Weights of a small transformer language model.
Size: 16 layers, width 192, 2 heads of 96, MLP 448 SwiGLU, vocabulary 8192, 9.64M parameters.
Architecture: RMSNorm before each block, rotary positions, no biases in attention or MLP, untied embeddings.
Training: 168M tokens, 10267 steps.
Each number is 128 + 32 x the weight over its row's rms, rounded and kept within 0 to 255. Layers, rows and columns count from 0. Numbers have three digits each. The size before them is the row's rms in percent of the matrix's.

# layer 5 attention output (transposed), 192x192, rms 0.0627, rows 145-191, columns 64-127
098:180185142134139109162154121071072133131174124195156098148155081167089101138073092097132100080129080110155170129130109157104127144140127129160102122078141107128130139184145153163134144087161154
098:060113143194154124109131190172105133115129118124151167167095088091130085119176139160124125130138126089118093107131200171121121086100147133097158141132116154055102124181115163128093117172077191
113:184120086067141120108111129147105087139123136148132130208124117109148173153117169116166123151118156121090111098153091111154112151166104072133111146110122147093086164111149200114081127066175112
105:108076130117183104112082129116130133167085142106117141069159105136186143148116124131020138123083141150122137105151161136105043121072118141130180095126141133134193135104108169102138138173149090
107:127129124131100089141156100126115121118146160132123106098125103139144124142102127144099110136152074085116119136081121174078093133140185088092175056147129057145182139169107109070135164154110128
102:059074200138171139131187160213110103154106075133136121070139176228126095127118120125171139123110117173102114112095177053058167138140121130158089106135092129070115151098138129141098132118111150
112:104117116106132091100089146184159152094103085193166224076128113109087162133160141182130120099095120118152158125150163170165187129145100158181119126081099083165122136106138143140135122074087092
119:147128146149129128151133057168095091177162156112165114079196192121113111163060152142121093154164110170088152071076170178160089090165066083132153100128156161128121098138075098135082121103130130
099:141069120105108178199149189145089105162127148130204123074126170158113171143120096118197075172152125062162095100159116083155140139120190189104179134096196079132120125112127122111124139129146130
106:146121182110109181139092117101164185157098118124153185109097096156144148087148108110104157142182087144158155074157164076114114125156144168167145116138094129125152138115127143105116136084117146
104:144146171109158136110136146146104056110153124145116132139160068157095151190150179153122123100125137139159083160115080201096088120112125146176109089203157137080097158108155156122106132134091129
102:108121131112137127127174116114146131132063142112118142083149088158136142150095163163149159088149135092073196118176128101152145117135114091101160121103165120128171106119108075081071112136177109
102:155216092151134154131135161163111101073104127159136181141109081139182126127112131093155122123067093110169162146095094127122193135085154174141098123132186089116167130114098178168115117097196084
098:166139057135126130165088066103120105110105127143173171093139162159144140135063134153115160091189113139091165058090116130071130087097118157136110180089118175181223151151098148093134052151111114
103:097075147117132136137116065126106106133146184175170175165110140128106185090172156108094166162155137075100127095116094168179100082099139090114164125126072159096103128157070126111136107129140174
117:088092111156077181129156064144128104211072169117094126128154172160139132130141080099105109169157174105165144122162135106138129148103131098120072133108120150144109098098181151139138147142092157
113:096191095080116138106146146132138168147159069152159094199102114134144150089133120115180177168160152186171108174140175155140065111172105112104109137143144031043100163063166120110132087104120132
104:096082157077104085141119118117100136151097138153140138116078114159171141147105144051079134137080102093174108182164060113132136146151139056131145134106105122127088103195138107057153105131102172
110:097119076145108147062115117090185131147149117113130095118132121142161115038157177132092084111159052128116180143104147140117069074143165140151140137123041129143068150156139077136116158098152165
108:138144162074091133160214120116128181142131182102100116104114092157117112121126090128117145109171154129188084145090112123211149152111153174065121127100060148076114080067073101117105149154147123
125:065149160130125153158123148099052148151149128131151126067134153081079108131120127129215119144144110116108067090188152101140099097133064115113107163108101125157113113156134114066111110099130135
108:105136174112114169151122117090140157187154100109127102154098117054116179092160103148079089172129120099146059100097143082113152132141166113104136143126097091144137135108077117129107106139166167
105:122156133096061105128117120096137150102161175081124192052136122164111162118149104115072150137104173028097071097104073132163140144157141127105105096138132089114176142090161147126131137142176059
116:115105181074100168122155142128108107137094189129098157093148137100154163168104100132074065172147117111135099143108134106110135205129119101120130159096108141085188122054139125184123118049166172
106:158101204119094118114115150112091122116102092163127169070201133087185180198175122079032120172120098071151134115157172147168158122132069072141151185114092144132101120098109075107135106102147076
117:131137142150146129109155131078057116153137130178111156083116170099184103064135078105102163161114114107110092105153145118064076177123146142175127172073103092133146129134114128088118147163145158
110:120087092095091090105196104147126152161146065129116180087079152144084117101132087128173134120118118117130145109069109112158160064127158109149155141143186118078112194108176131166102140129158172
107:151146114157109141146096112101181185116135122101089113146105137113145159149173124135113137077165109132084169099175115163086078110112150116136164108130072154126108179031083124107107153163188186
098:145091118197105127140153143094151161155145089127147123140122134145085157122162168117155195105107132137038111132110101098141120130192136118176122094120109169109149106140126131077127050106121142
103:120092168134116148198115160140101133148153178156144122118094150181100148145122075184110100168104089120133068084112208123124161173173091130145140072105068113166154119148126126101107135142155153
102:137164075142112097086119071151188104152153125112176164146139182133142127088164163135133130119093174102137143136083100138169111118112127184142145154133122135166095133087080165094079124173138083
108:124179135173183156144117066174101129147147108073117097135178154089109120137064146074129151135135120145185109147114121153078146105137145107113114140081174153185147109111112128120095160090096135
106:153118174087167098117170120154140158121165123103113085112118100125145117159077130115110118175117096138138084124170140208097126118149173180145166147136121108092168073059082098123134123118133102
105:157168136137159148144120173106131126064172138168116161136130100113140152188107102145109125167169084097120169156203138127121084083175095093123117140189109121120114105153098179130063125144119137
110:186112153125179154173145145111127151106156163125115255222111135132180173109145162153151160104145144076164170145092124147136106092176118127131102130122116093155160085149166173160111105101152168
114:099096064160134107182122138120151156161107132112132169117109097178092172120149056129175142196130151167187127131083194098104083109149156100144159116172107035094144173134167068086163094118161132
096:089111168060075093145088149141179155080176141147104110064144114115116102098105059095204164138198150111149076161160115062104148101126136093167194168108155093197127157111092135138080167159103154
101:131070127152156102122152126120129139093148144084119119155181094129123119143169150131122143064106131116145105059107119166146120088158096102129114093140177157163151164101156161134137119180160188
112:069163200193118124090089060069123145146070078128145151106080124204095097114143148079085171143166115126133184139161091123127114103159106130177143126182173081115092106125155117132133139142103097
106:185096157136118131137089101115151179082132144134127165163094137153112132168210131136121130155132165123166135163145116147086105106102106154153109155107180153164140101120162143085132038078060126
115:105172159141125206140107086143095155076110098183120178093135159125125121140115150043112172134133078162116156154150132098152117101140177171117093158207163133151110157169116147119184126206190152
102:124157159096106135147108177098166145162120121152089148167089175119167138123115079110159175137116115092182140114195105114147060113104192128143114108134181154036078098133092072144119115105100184
108:165110060092051142095082195106105120133097134134180105114119124109097144082160168203111117093172126080160109088137131138072111161059221193101153163116114075094087156146145143118160072102179091
085:143100059158082079144171132142181137141142125113122153100113122143086169134135087165170154135120094126076103096158172142079101183150194145131171096121108105122131150133120126101083123139137160
117:137158119109119156105092116138129130151132142085115084118128131057158172101135167130144128159091155105114142141173125132115141145152098090173107073066157132105099136135077132124100183130088148
089:113147094118111163158106162164176158115157138162156184123092148136195151117118155083087156122116139122107135178096110105139106140098143142180168123129138116151136167178157137098127174101127133
104:122188104096094192179118125131116132149174171088208173153088157087166137075117112086117061198132156152150142071133099166109147101145133152160108139142096118122143126102126141107151137086114179
# layer 5 attention value, 192x192, rms 0.0853, rows 146-191, columns 64-127
095:150164125110190132187151064106149131133070139116132141165153121131076143142168109108091110106101165120081185107113131137191076136115149147091118117142160120126130085162130106110112075096131149
109:118148078129101147152102119163116175193188162151176221130160137176169138137123116071117090134150090134146085175161110074115072143152190199131130065136156149105135093122100138168119127138144124
102:124130134111158127073106183126090135071181121139134130178102150076151104117134133100129080126114142105101107087164073108167110090082144130121110145097156092151129125061105222107157182138157117
102:164097196108101151097106180151144140156108123099158082127118086140099155133159129104072141140152141168076118064102146092104093121146102141087161186122133083132084116074106115129110101165103106
102:143166089155123143118152122086113139080154136070126106121152134155155164098128126178192090134168118144143145078155101126184145110098136104126146132178142135176136118137104142114183135084133156
102:142130191138137143156114103119120050123154111101118124158129132177102156148133170051132111112141144175127107071105117156108134123095096043148112068178096185114084187144124158106114126153138119
102:143093076126133096091189181147110113127168059133110138094187164118111181108155122147145144137102120118097186133115128102137097126091122132142126118106120167123172181159142114070092094133186103
103:121174114129078183151145121170139108088207155122084118118177122122110152136111110175137145087113101144120158101137156108114140152175150100182066155161128107140115137153193104106195122111153163
102:203145089151141101135111124104079133124146138105106136100139118171144107153135153128113131065120132140107071189066106168074139110132124086099102177141108206097146182133149180089168111153127048
095:107116174106172104129077124140128153120114133083135195148161137145187125104105096100136125092178164104098121091156116070183127095125102095148090102053134085097138097090132160114139156113132128
096:121091127115097168077057154094140166148175125088113074162139146186082121185143094114144114113118056159158061128094094121113126132136083120115136099091186116146086105100130101109109112150130145
103:197097108042087051123157130152116139112181113053124108083107138151125098089180141136118164139145173146115112163152177120139157128116139107150117076073104084095099134130174099179168099139096128
096:049125116182104134111171120109148150147189120122079130193117124074132099114146161123155100111139132141118096103114118183206161148133132132129148086148118090078110194118169092135121160147216093
093:168164147118137093220087119104163116137121171106174154170194019140113182098087123113129085178134143096099090151098150159143138143118106178129140150151172105123171094095150150165094115179175148
109:143163138132140161067134106096147147042131120143113121153098119120109117143099179126112120160100136082124131133142129054074138142111069138122187173117156132144129182157190135088164097112143129
115:147140125183126155153149140148148143119084134140151119111164122146155157205096175129118089100094146125106122127113167123128173117106144065132122124159048135158138143174130084091128133083093148
104:151109131147113162142098100099132138093104178111134162103149174177122078121173075142103171144144097147110163122076102098104068113157124147082157117103105160153209175143151165127084092138140121
102:136170119110184134076169124155101114157065124125133165114183100084103144152074151099108171202090097127137132125101074080133160137131116098124102134090138168143168136114128147090124098150131126
102:078146162109128149124074135162078154150146147112156072120176119142091156138100144133102165157212079122169061148104155180092140126126136149137212173170159122153158104140177133119093136142130152
106:066102148099123113160166130086092170129105123113078146196180164155149147120097149136170085134056139160092186147104127092093165106110179136133134141157097170138206127114109139096136096127132124
103:143142157131167116098139167137105083108091118165139125160119107160145141097136133189113096142105162177135122140103151116129074091123180102167103168178140169040170167141170164147135117140112113
098:094121178207120110128083161098152122179122186142110127147078093088119115102105126090156093166145134115090123171213104137093162137153130128132123182113105129173122128150111173142110153138139159
111:142120153065168088099133151116095201130144116089151147172058109129129129131078173129127106128133105179092182135152070081143060106125170148087129149161137134114127160165164143099069127200146132
101:128131104140093069158103092135159145091160159140175090182153157119102188047157143108132158125083143126160152141080147120097120142096105113161141108130127147157141195107166156062063131125151143
108:120126107103177123155154146091078129111112083121169114164144121146134165139134188097123118126125175118088116133122114131104123064079131125144160122152232129125123135090126104165124090204123097
104:135116164113093176115135103069152154128073174050140100090133088159082197147162103119165128134213159132100124096185134124130156143146150130134142171071057110154100122167127103128177102097096144
105:144134141127097120125139199113122176194109134142162135102175131106116076114121148125048145123100100139160084138147103097151176073117164145109092120085124181092128141213140150067118111155111104
091:100140118113137137159124098089095090176125145104161130144177125153173071094137116087155088030127118137120077118163169193097134153118101112146077138124089142122136151131093128111129086136121062
101:151110095120128093101165107119136097074134184091121098176187158138178088138139166144081122068119075161154147117144111172095086125141161088126061161159134166089153087123086157149110112144128102
101:122117169174110115120194089090152090182126120102080124121143123078089144109071124134081110145133152049114158136128145147164159094073116207160137037092111101065117140128161130202123128146163118
097:043109092085095066158184118177091171103127123134128164119134086164091143074104151144161148078127148104172095156100181100147120084118145173118197144169118116085133070063053108138143127135132161
096:121127107179188188138123165189109118185130109191127106164125120118061158140113144092123149108136161194126113108165166138172125134118094047132128131178080177099111157163138200120113137112099167
101:149118133086102057173161124129183130119055159073138166109184173140101090025168159091184135123089098124122172163012126112154107149145153133195092118135144155116177139134138099102111130116116095
102:147159091128125132099086157050120139132117168141143117096049079125082147141130150108087098147146134203146125148104154126090177158169123101135106169054122135048132130113114085131107166110106076
105:155082065125154129122107117085055171065113142116131112084125153125185156188154123172113113113129147088103125063133097156061171110151145096081120155095097176154082167163133133119136122069136089
093:125099124188079187145158091130122129130068174187063116138152123173090117137176126158183130194109135130188148180105117118097149159137133138209144151108113169112166115089130152084116111125114138
090:117097119124089173101118105086169137137132099119190132170171137170052114119118078135111165100149081160132091098168144128149157167097134127137064183066109119148126085102048136118151108153099178
107:194174108131123100148150161113104142153137197121134069104155129093118135129135117118197102102143144073175083137148100098119161037134140145044176170100090161143120149135134143124113110136163151
102:127159073150119071113129112143034150089104153114081127098108155126129157127126089142169154153138129059094121157120057157138097131129069149119110119116142159046147196154057157155105076106056134
103:119133094112176111179153122222126114126167182163134087113128131160084140154155132094160114121134177084124131138127167146098115090113069085118106113070106087180135148118191152073198141105130178
111:109137122143146093135126084074127150130064157124157134097143083129105078101144139174082189121173142134156115167078155086107107136141137130115152130092088151090168162161179162053141131102172077
106:117154127183153083138152063134097164192190152142171121160154113128086111091122087154070170138114101179119119171088110118133118117192137113166094079128145130118099151146137105131148147129151086
091:148098110154136176125143143076156098144125120135100114087140082053145130180136166109082110112125084121132155086111133193161174083103145112124082125123053141108124095132074142113107108145183106
107:201126093205133130158136074159191040123074126154079126089115120132165124065095154119143086129114153167136097129129138083113087096096135102141070129194081073134157152111135141073138105131144133
089:110121180180129198077174118096193121141128182122108136096096064108155118202144117100106119077093136227150138146057115113123139132175105056175159084116095087143167136100122081127157128137167129
099:085144107216097100134131136134110142125118130101080158112141105150081197163081099157099080110121167045062130188095126109125163128106163073120183157113115109060110197159142144086180138109149141
# layer 5 MLP gate, 448x192, rms 0.101, rows 0-2, columns 64-127
093:128120150159076119099070171132142108133128121093139117138121151155123158092116175116214120124112119080161106164086144188099153080162125160153100065137118137134163121119125119107067179164157154
097:169143155074147147111145119205113113113154088135109205146161129141176124146107145130117119167145129118177157141126127157123142113107141085103137101097149144118133099170204157110146180154077109
092:160092168161098142077102191211116121084135120114090142111144128074097130157097112135145125116141101107121067108090134123130160112130082127150189094106096124113185122219167151146117120179121123
# layer 5 MLP up, 448x192, rms 0.103, rows 0-1, columns 64-127
086:095121137113125088149109133089131089206139088112135140119107164145164216112102113207123146154147056128172090184069153193109138154120109097115135117114173046145184175117145185158116137104154085
092:084081088131095093119166121120147169095140144159147031114072063107135125156197120129114142156160105115077082097111097140134131162123132160132098077147130080142096101093088111114138108113169096
# layer 5 MLP down (transposed), 448x192, rms 0.0391, rows 0-1, columns 64-127
092:181176113121104140098112070125106097112178074185179112150126128156172143160135113147196111125085133120126108137105127164064133210084093088157081089110042124100121111096118155111112121117113159
090:161157093081081061143143124153116115140108088145120135147129133111153147202155158110060112135104128110149122124101126128081074093132178125129122127114132124128113145152140143148126174217110116